Weights of a small GPT-style language model, trained from scratch on English Wikipedia.
Size: 16 layers, width 256, MLP 512 GeGLU, 11.3M parameters.
Architecture: RMSNorm before and after each block, rotary positions, no biases in attention or MLP, tied embeddings, capped logits.
Each number is 500 + 25 x the weight over its row's rms, rounded and kept within 0 to 999. Layers, rows and columns count from 0. Numbers have three digits each. The size before them is the row's rms in percent of the matrix's.

# layer 10 MLP down, 256x512, rms 0.0802, rows 186-236, columns 384-511
101:505522470492500482514499491505468529478485476484446507526506538482508462520514468524479525460504491495502510537507514514520462482451534468523474450466486529511477495506494513473504515478502487524497493513496523510526498528491498515450524468462503464479520517442516498504488564501540501527524481532454536508532484542510540508507443497540532513490485487501492472485487481498493517499507
100:484528458482515563523508473466478456468489503483454537466496509532502547525490545485460461458506519499523495474482492491490518500534508456478509499489481468528458424526509515484464526514515504491503464482475509543504524500514467524516513466503500550491495495476466483488487532480515551496489476495466471481497489521461492447495523473526498501453489481477480514521489508526492494477463
102:506471499506516496515507503538509489494516481464477466477517503503558552539486521490513462470517493550481492470538470493524497484517505522488542500546471467490520538499536503469508455495498482512495517463474531479526490444510456498488479495473492479569506487491483511484533506540492485532501535477495537534488518478497469518521508501514528493486469511488477485504452524506500444478534
101:483444488440517499475515449485501454524479534527525482479499426490487516528517493499516494491501472475517493487455511494501510509517472508495503498528491457531494439500493517498511524486471516505481495493466519507473479505518497561479524455511508487508508531470570462501500517485507472503511492522487501499470496522488509516418523532511549532508452503496484516482530482497538474519519
102:519507503513473486486469554517510469476485532505475481498530535510503493470477527479509495523500488468486458538521503520491496492504500510490480451508512495526475478487529501518523450478489475479539464471468539483461496506502469456496509490513487529520504493474469530457509505456476534521500519467508495502482566479513501464538507517498458449434509520480533528521440467544472505541516
098:509489502512500474504512510474548443526498496524495507443483526483513525563524462515488475490511526509512486528476486533478492498549534499537499494509522501506475510495466499521540514504523507504488507452516518448498519473479471503517506494480517491501505492464529490529485490525474497493496507510510461522478513539508501510493543506493538453510538501498495467427521507516490493548479
100:498508506514541484515479475526523462519468471491467519513543480489452496482535499467499500496491509519537503511518513525490481496441494494521466526504513485531462529504494486509539465499521465534551506480572501525480512505494485505513475522458545520490508485516495484464482493486507490504525445493467462504479500502551540518501511538529482484503507500472464513478531504516450486530539
098:495476469459490502503481490538506466488457459502448465462502495525489519498453506479529494450499477490494538511501519469541520520527491484564470494542513447464489518536457500534483517509494510547543504472475506467490473501501505538521545473471538487481479499523480473498521503511514477506530524505500504520508476468470468483521489499494573516487494469478482489494493514456542466533515
099:479499508477479527494526517523514510505495552508545490519466535520483488480527482503512495504498478507511509505499494531534478516501508501534472526484479471506492482492503511476502533522504534507492515480530506513528490520514485475482468472497535493478450495503533472473549480503510507508485534493486488470500508540530498484520500521492488510507502503496514497551478478507506491574523
095:502502499427493491501521469541484541480511481454492499483483518540465525525520548525503472521494476502492457499533535476505506490482557473498497529520477545449484530574496504475475523525525500492488470490462487533536487512520550466539477512483467510541480497529489555466518517507503515505493555500515478515488460479468458506474492516515500522506525505522503491490487503513528503495480
092:518526483490529514504514478517522481538476547499473429529489527444492547522530542551446502544531484472515467520523538504478471503510514524490473507518510514561501532435490479519475465512499502458515495508516512517493472481468492544498528493515481510476497514520538438520518491460495481456495543490506476476517481471500468503515541538469502527526488461508462485459496516486553451489529
095:465481517496514511538477541456486488456515461537514509476514464498492478554522510498503495469512507514524503481495517495475492476460484489515482487503498486534484497472528497481514463506522505515462520512522495507506494510464531493526470471510481463507506535476514475507526471538514504515492517508487555470477499532514488451475518463503565511477543516511488467498509498475517544507533
107:505486495471518540510527490479497534540482463497539519505483443470514575539513475539516516536482507469475500493513514474554469504510523501489513527478456493522513519521525511473491495536481538506506492543526505503479504462533496511533490469521497503510576452441520495499475461493487507514482482555477449443499451507478507516474499478471492510470523496521496493467498439521502495482491
099:514498554484466489498476506507514527486486481484511499501480485478525492530507493434502498524561522484517520520511519464511507485520497524524451552459506441495494510483509502509473498496500509487451500490517455498492514482498513510508499524497494524480521507501535485470520493512562504487478502541475510484531497488507521531520466444509520473501537517441456531528545476453469492514481
101:479512501484487556509488519496524458500516512510516532512494534511528510495496490454517467509498518515483453512492509460493480502509488481505446487541515509511510498465502500501561507491500521479511499476515472562463515493536464524481462504516505526554512526489530510488524456485550496507491458566535490489481504514488466459469483482495486485488519486464515483519497476509485509494471
099:501475552509460537521521496487521498473516471519476422492525493539536517537524508520481458536560502543494495512502508500477484472502506503492514433473507481481495542512520509457496484512468521485453494524510486486496478485510551507495527506521550515490527496461518497511521501468502510502497484535518445518534471504456498529478484518470507480501523537498444441472524472536522506472514
096:501520483538484542493511536530492474506514501529507466468508468484503497492503527486447502510510455547503504526503544494536507507545456478538517545482501500523478497533483555506527486461464453518509523497493504539482521476528492511506494548536514506531536460502449517495506503512465489483519502475504498502464491487524491487517479504495488506484466504504497528515451495526505468512467
101:472541473481518489493526491507507485473478485501469545538477519476476458502524498466480478467530495503439470499527513536455497461539508513504483474478531524514468480490448506497528483485517494468525548498521532481545484525483528467505457473497479478538515523528484481511544496495519530492478510520532508508505518471494542505490509527527457558464489486485539487509514552495504455509493
098:485476486525542515482511534525449529539546448468493493473490478499529463480509511485507534458468438488560515467501513498437495495486465521520510458522512444530484541481513438488492479500488470531506500522531472512450516482482512464485506500464544466472503495490517477512507464521548518516518489511471519534550498469509474514485492496506492508485440515502534489472525460520493477481514
102:541517436477501516515486472522545512462478507531494503488539515522445491483522533469498514480525523438501494508476508454512482549449542536532512488487531514519471501506457493511513512506509515544531513504532499498513511540502527531522512474493493530508475496525506520528483474513464491497526502478482499528482551511488498527488486449550459498538495512523470557519485525492505463521551
101:495493516528509472550504466526515494465480484503479468545523478538506478465481488510509513518517544464524540457512482501474490532470517489515486483478464461488480452524501479547505489499511490509504503563505527513483530488524501508499507485510500513505514568491544490481533456509490557469487534488509482528447515451514493514492508497526464490498472485503445448512454498515523479508503
099:501516519499514509494462494433534501521498516537504444540435490509523451496477500502513482458527508496520548487564451518498409481538519450486459540536526464456461492501499502464503511500525522506542481500497527518516527537478514515507493477517474473504492502498446508476532474513510479456496487483520537477535516475498492487510511554494546528517547515536502527469504525469502511503480
099:514553488508493506493493507512508516511492555504512486528518533499493542476504490547476541522521516472500471493516514536501498444532493468457469496514492495550461480474473538532514540489486452509473487520477470532491525532497497492531488471509507506502489512508512457497492504544525486512499474463514549498544499493525498554520511488488464526539543508470508469512507476508493540499510
100:508516499491458465530466526539545474494518465497492524477503528517501502540475533506545528507531505531473504449527538494524528473477497489495518507515478503491474504493568475459537502525477488505517515530485475470509496477524476456501471518508518462510490493485537503525524517501525494446506535546530513495485499491513517511515495501468549490534499487444478539492494490540514542501510
100:522527459507473542480512519472490477488470424526487556447510477497512496536546478467513518472532523502480497534478503478530505460440500515497560480508509465512503482495459517489496519525507412533455501500463484502496501510523517452506509520472532453503518471503458493537548491472507489503478482455507473502451485499462524485537509520510512528494530474496500525518492534516502472491509
099:500554510508487556518514494526488553477492491436498492467509516517535525530514493465543539493502511440509500501464508481534497467445557541511506491502509487492501510478498499493520497484477464533532536561512480491501494483536507515469424515486528517484508514480486487524517499484529478529511478506487474528485485490462509483494560511475441519517553512489499473513500477544507472552481
098:454464490475501514514468507479454497494548500528510546472552489495435475494485500518484506508484520494538489496548475500504491459481482515459494539486511448489519489500529513454495503476513496497488532549507488511503528482548508519515519521477496487497526499501494510517479517543438504523482483507538501506436491491493456471495486547499490505489477495503505480529529476480519495509496
102:506500462480514507487558501512506496537498482523466498526485470497463471507530527502503494515489523509496491520476476518526523477513504511465527484523485511505493496467488486504521528517521477541500473488514542545521510543516493485492474526555500505519483425452537417481508455496525478529525501480510513494496500481526517539521443453517544471521512488514496522519479533485474486469519
098:517532555472483506512451534494532480539516500477513518479493501483515535507489481530452517539471564521477469529469489530511439546519505537485543481463510530478462498525485581489520491494532536511505521540441519522499503488522461530525530467453454513488478454468469490487489514526484506489524472526533473512470488511483532456448499523511497494529506502471499474531510538546507479527505
098:514503534515513507503532496496500525527502453472515522453521539489544527535512470508466511518541502481506512505479539546491486511513501456511499518543514501542454479485522513512478510523491485493492518534457480541488508497469518496526500501530541486527470540499496469520509505491507509506517483459450489473500491508528535500506517492483464572517524478490520577504521494546465512539547
099:530461512511512479466465503558491491498518510467459509506493481487500491479493462504530515469487514493492487518507480485476486484496483481490490524462476487535480551518481544479485482475480542473501461497467492502496506453507539531533481472482457534500557474512516525489489498567528494496480524527517502507492470510494480509513534487494527535531502485531508490519495520491520478520438
102:535477504535523479430511459460502504496520496495473525485539498517520493517519508545499481529510521493540493549488547438544496506492489512467513505491502481497520492508468505495475526476501496509508473476472491530512473535512533504511467477496487504510465510487537513523525564477475526540510497522512510516498511500473486461510506502498525545520487520490497467518519489523470491455514
098:508478448511492492482489517474517493525517492441497516493475478486483516496480486509538478498483531513482549544491475524530495523558497471493456491452477471504492486535515510535552515525509499451526546492491450540482488556507504516486505482546497512503508547520491493465498477567490540507575509469476485460535504485482539480506470459481541485475479525513481490472485554509461475507510
103:489474426456498512516493518480529467528468510526498472497517481519472492507460520558505471532501460496526457513495519484493454531483493504470504460546529485491463485505503495500538520553529515533503516565528494461485488503510500511540549479506484429505533527478539467465450470538532498523471486516483503484491483526537511474511442470450510459487479469515523488488513494500501470534523
103:501476481533519482506484479500491522494494481548527491487507496510527524546471499474488521495520544490499508508501496474524563515552517472511527513533503485470500505469488479484515445522501503533505539468505501468468496519488491504548524497479521496478471522486495478481500492504523511513493487503489507512499503473472509517482475481474535488503537491503537497516488466514474522461510
101:489520507471481490503512524489531508531528511538505492517452513468525516476504494521529493504531503505529512513521486469522499488469541497494488521521520464508523497464528485483525460496491512502519467522471508504532569520494506475553527508551446526489468529516446468444486500487528516487521524508521529545479535503461525452511508521481546491486524484529506526497476514481498496448518
100:552503532552511533472481465488525471513504490477468521525487488472477488484502470498534501523507542507498489560529483508496517489519488534484525490503508503489535515501528528515481561518529484515513492534505539460509462489527504532515504544516521506483488509513477499472467518448490497487544516549495509476543459477482487507503492499487544521550502519520483505539529507532463460479497
099:530507520512591486504495486495484453547533482489481456500535489443523498513508504481534465489516478475446493489481533505457518481490483451477442490529528525523495473505514494471534518519506430463505506511544509495513492469520508490517556510505520497536549486489487481532508478503488500459538573511474471528477490524513559494530493496529528511487533505502519484469498521511492480510502
104:500452528449498459527482475503509490541499533543501478523516497511491501494523484516475514506529485496487498454466482460519501527532472512517502491538498493499491490481461543501492521479503553485471533471466486493489512523491489487554491477482482503526469496532527518499491504505477470504540490536497555470488442486586556496491485482420540510518509501476494522531509481515506492495488
103:469507468504487529494514480525508516464503503500490455531510520508535502493486510536475538515528488490512464526498490503492526510471469483534509498501544508492485503507464495524502479476516467500466479542473535522503490552518518508577499451497514498475521488487505522491472496496567501491551519473473563492499510518500477486474538544532496501510453542493500515524501503517500559495492
097:464523526502482460516511467489481456503470453504481499449501473528518498521508498541442510525474529526449475481481483490503507498511502484531517458454459479496491489467479495490495464495505472448504483519509483487488481510450494494477504481493515492502485489514471495503516470489518484536535508505501524487495492548538561497506534481507470504493483503448463497519512470477466494488514
101:516507478511493474479516525509512501486482552483491466451479511488517507521497535466499470467526489489478514532504514526456500460501511471482491486461483494506496497516492449501539470533498505536494516477511486483499501536476468540519485504493513468478481509513514490479525451437485500501513488496503503531543563481515487509462469486497495487492539526489474504475488518529525490507491
100:496485509455468463526463466517491510490505520533508539516530505492509535499508492489526506475506486485477494482520493505477484524545496516461451524506529536522528500470494495483481474549491501484468492449475495486475476551476507467490519497499525478522515525518510505477494472515505476470526544538537463529536507478497507531474480479508509497511501525516499502474537499512480438500516
106:505482530535479492514493507503519505520555476518542513469499516508513501548501503477436508493480496500516534510521499481488526512532481467540480561505474503519540514482489473509493492501533519497549508499478545470488500508464471461462541528516498516483483503498508499478460460517518480482477531563510514476521517494503498534491525474423515505465527463523458522480526499500522476514460
098:539454520510498462481502512492567510482496484517475473486509485486500493494506501494472533480561552457521461493526530461506519515505475541490479476540509546470484484479467524512473525473493522452480478499538531472530497516520507521495509536496466505458488587499522526486465475495496506498518501464468527500448484533491496485518575471465467460494500462487467455488496499513491451500514
102:499509485513508510516500477523504466491529478510479519520468520501519485533456477508533499499518452524513476473543511493477490521509483521530485471496527539463491502484576523453493488548513533521513521468538490450528516457530519454533516451506502498501536522501531486533468524488500495490517498476480508497522477500475499527536508488488494513538471465508499497503476512507557474469522
101:516507484527495499473501545490478523503477488493533473510533501529531510465451509529540460491502499522505496467475506476485524504468496505507444483528479491475471518498511500466536511486474505476577555522485474542450534514460502472512496487476512537508489511505491515527497484499489545469544497513508455505493503486484493492467476504511525503501475523527514497530473514500478504452462
101:494471484500515437505492514526511487499512500455557505523523557460492460473493520510470498499497497476548484501489464481525503501473514517543495477497524512507475483495520506530528519535484466499543506523492461468495486472545471498482480538502478536457536536492512511544498500502497564489479483494476482493514488486503525534456489505551505527489503518479486508494490500488494494517497
099:522457539502510499527538526524466536488473494500519488498521495531518472505536461508511498501503526459552499500446491490512468495491501470488519486495482464525542484494523476513409505542539499479510457483472512490498492458533460541492504460497503451523494551506491495494489495488475501464499565508529490500477471478506521467487470517515550511516478517454514516511533531509514478488510
101:516505477473506497477510529456522486465531504485492517503480461489503482520485515489521510476517482500424499491497518481459465475470530477466539511477472492522467526512510486521526472499502498488450508504564537507529529540491533509494515466535514525510494453433449504474490484534467510504508500514513467469529475520503478503474492514473467501504450495501488543505481455502506511493562
101:532454555484509485516520499474506483559489491531517492538487542507503521515491453492490510507489506531540537502455478443563497501476517505477502498539484518489513476495476499482504547479500532484474493521497480491533484519516497504495448496495450472494510535483489531483499488509470486532548479495462504481507528525476471506483513490454544535501494472496534516489516515515508481496503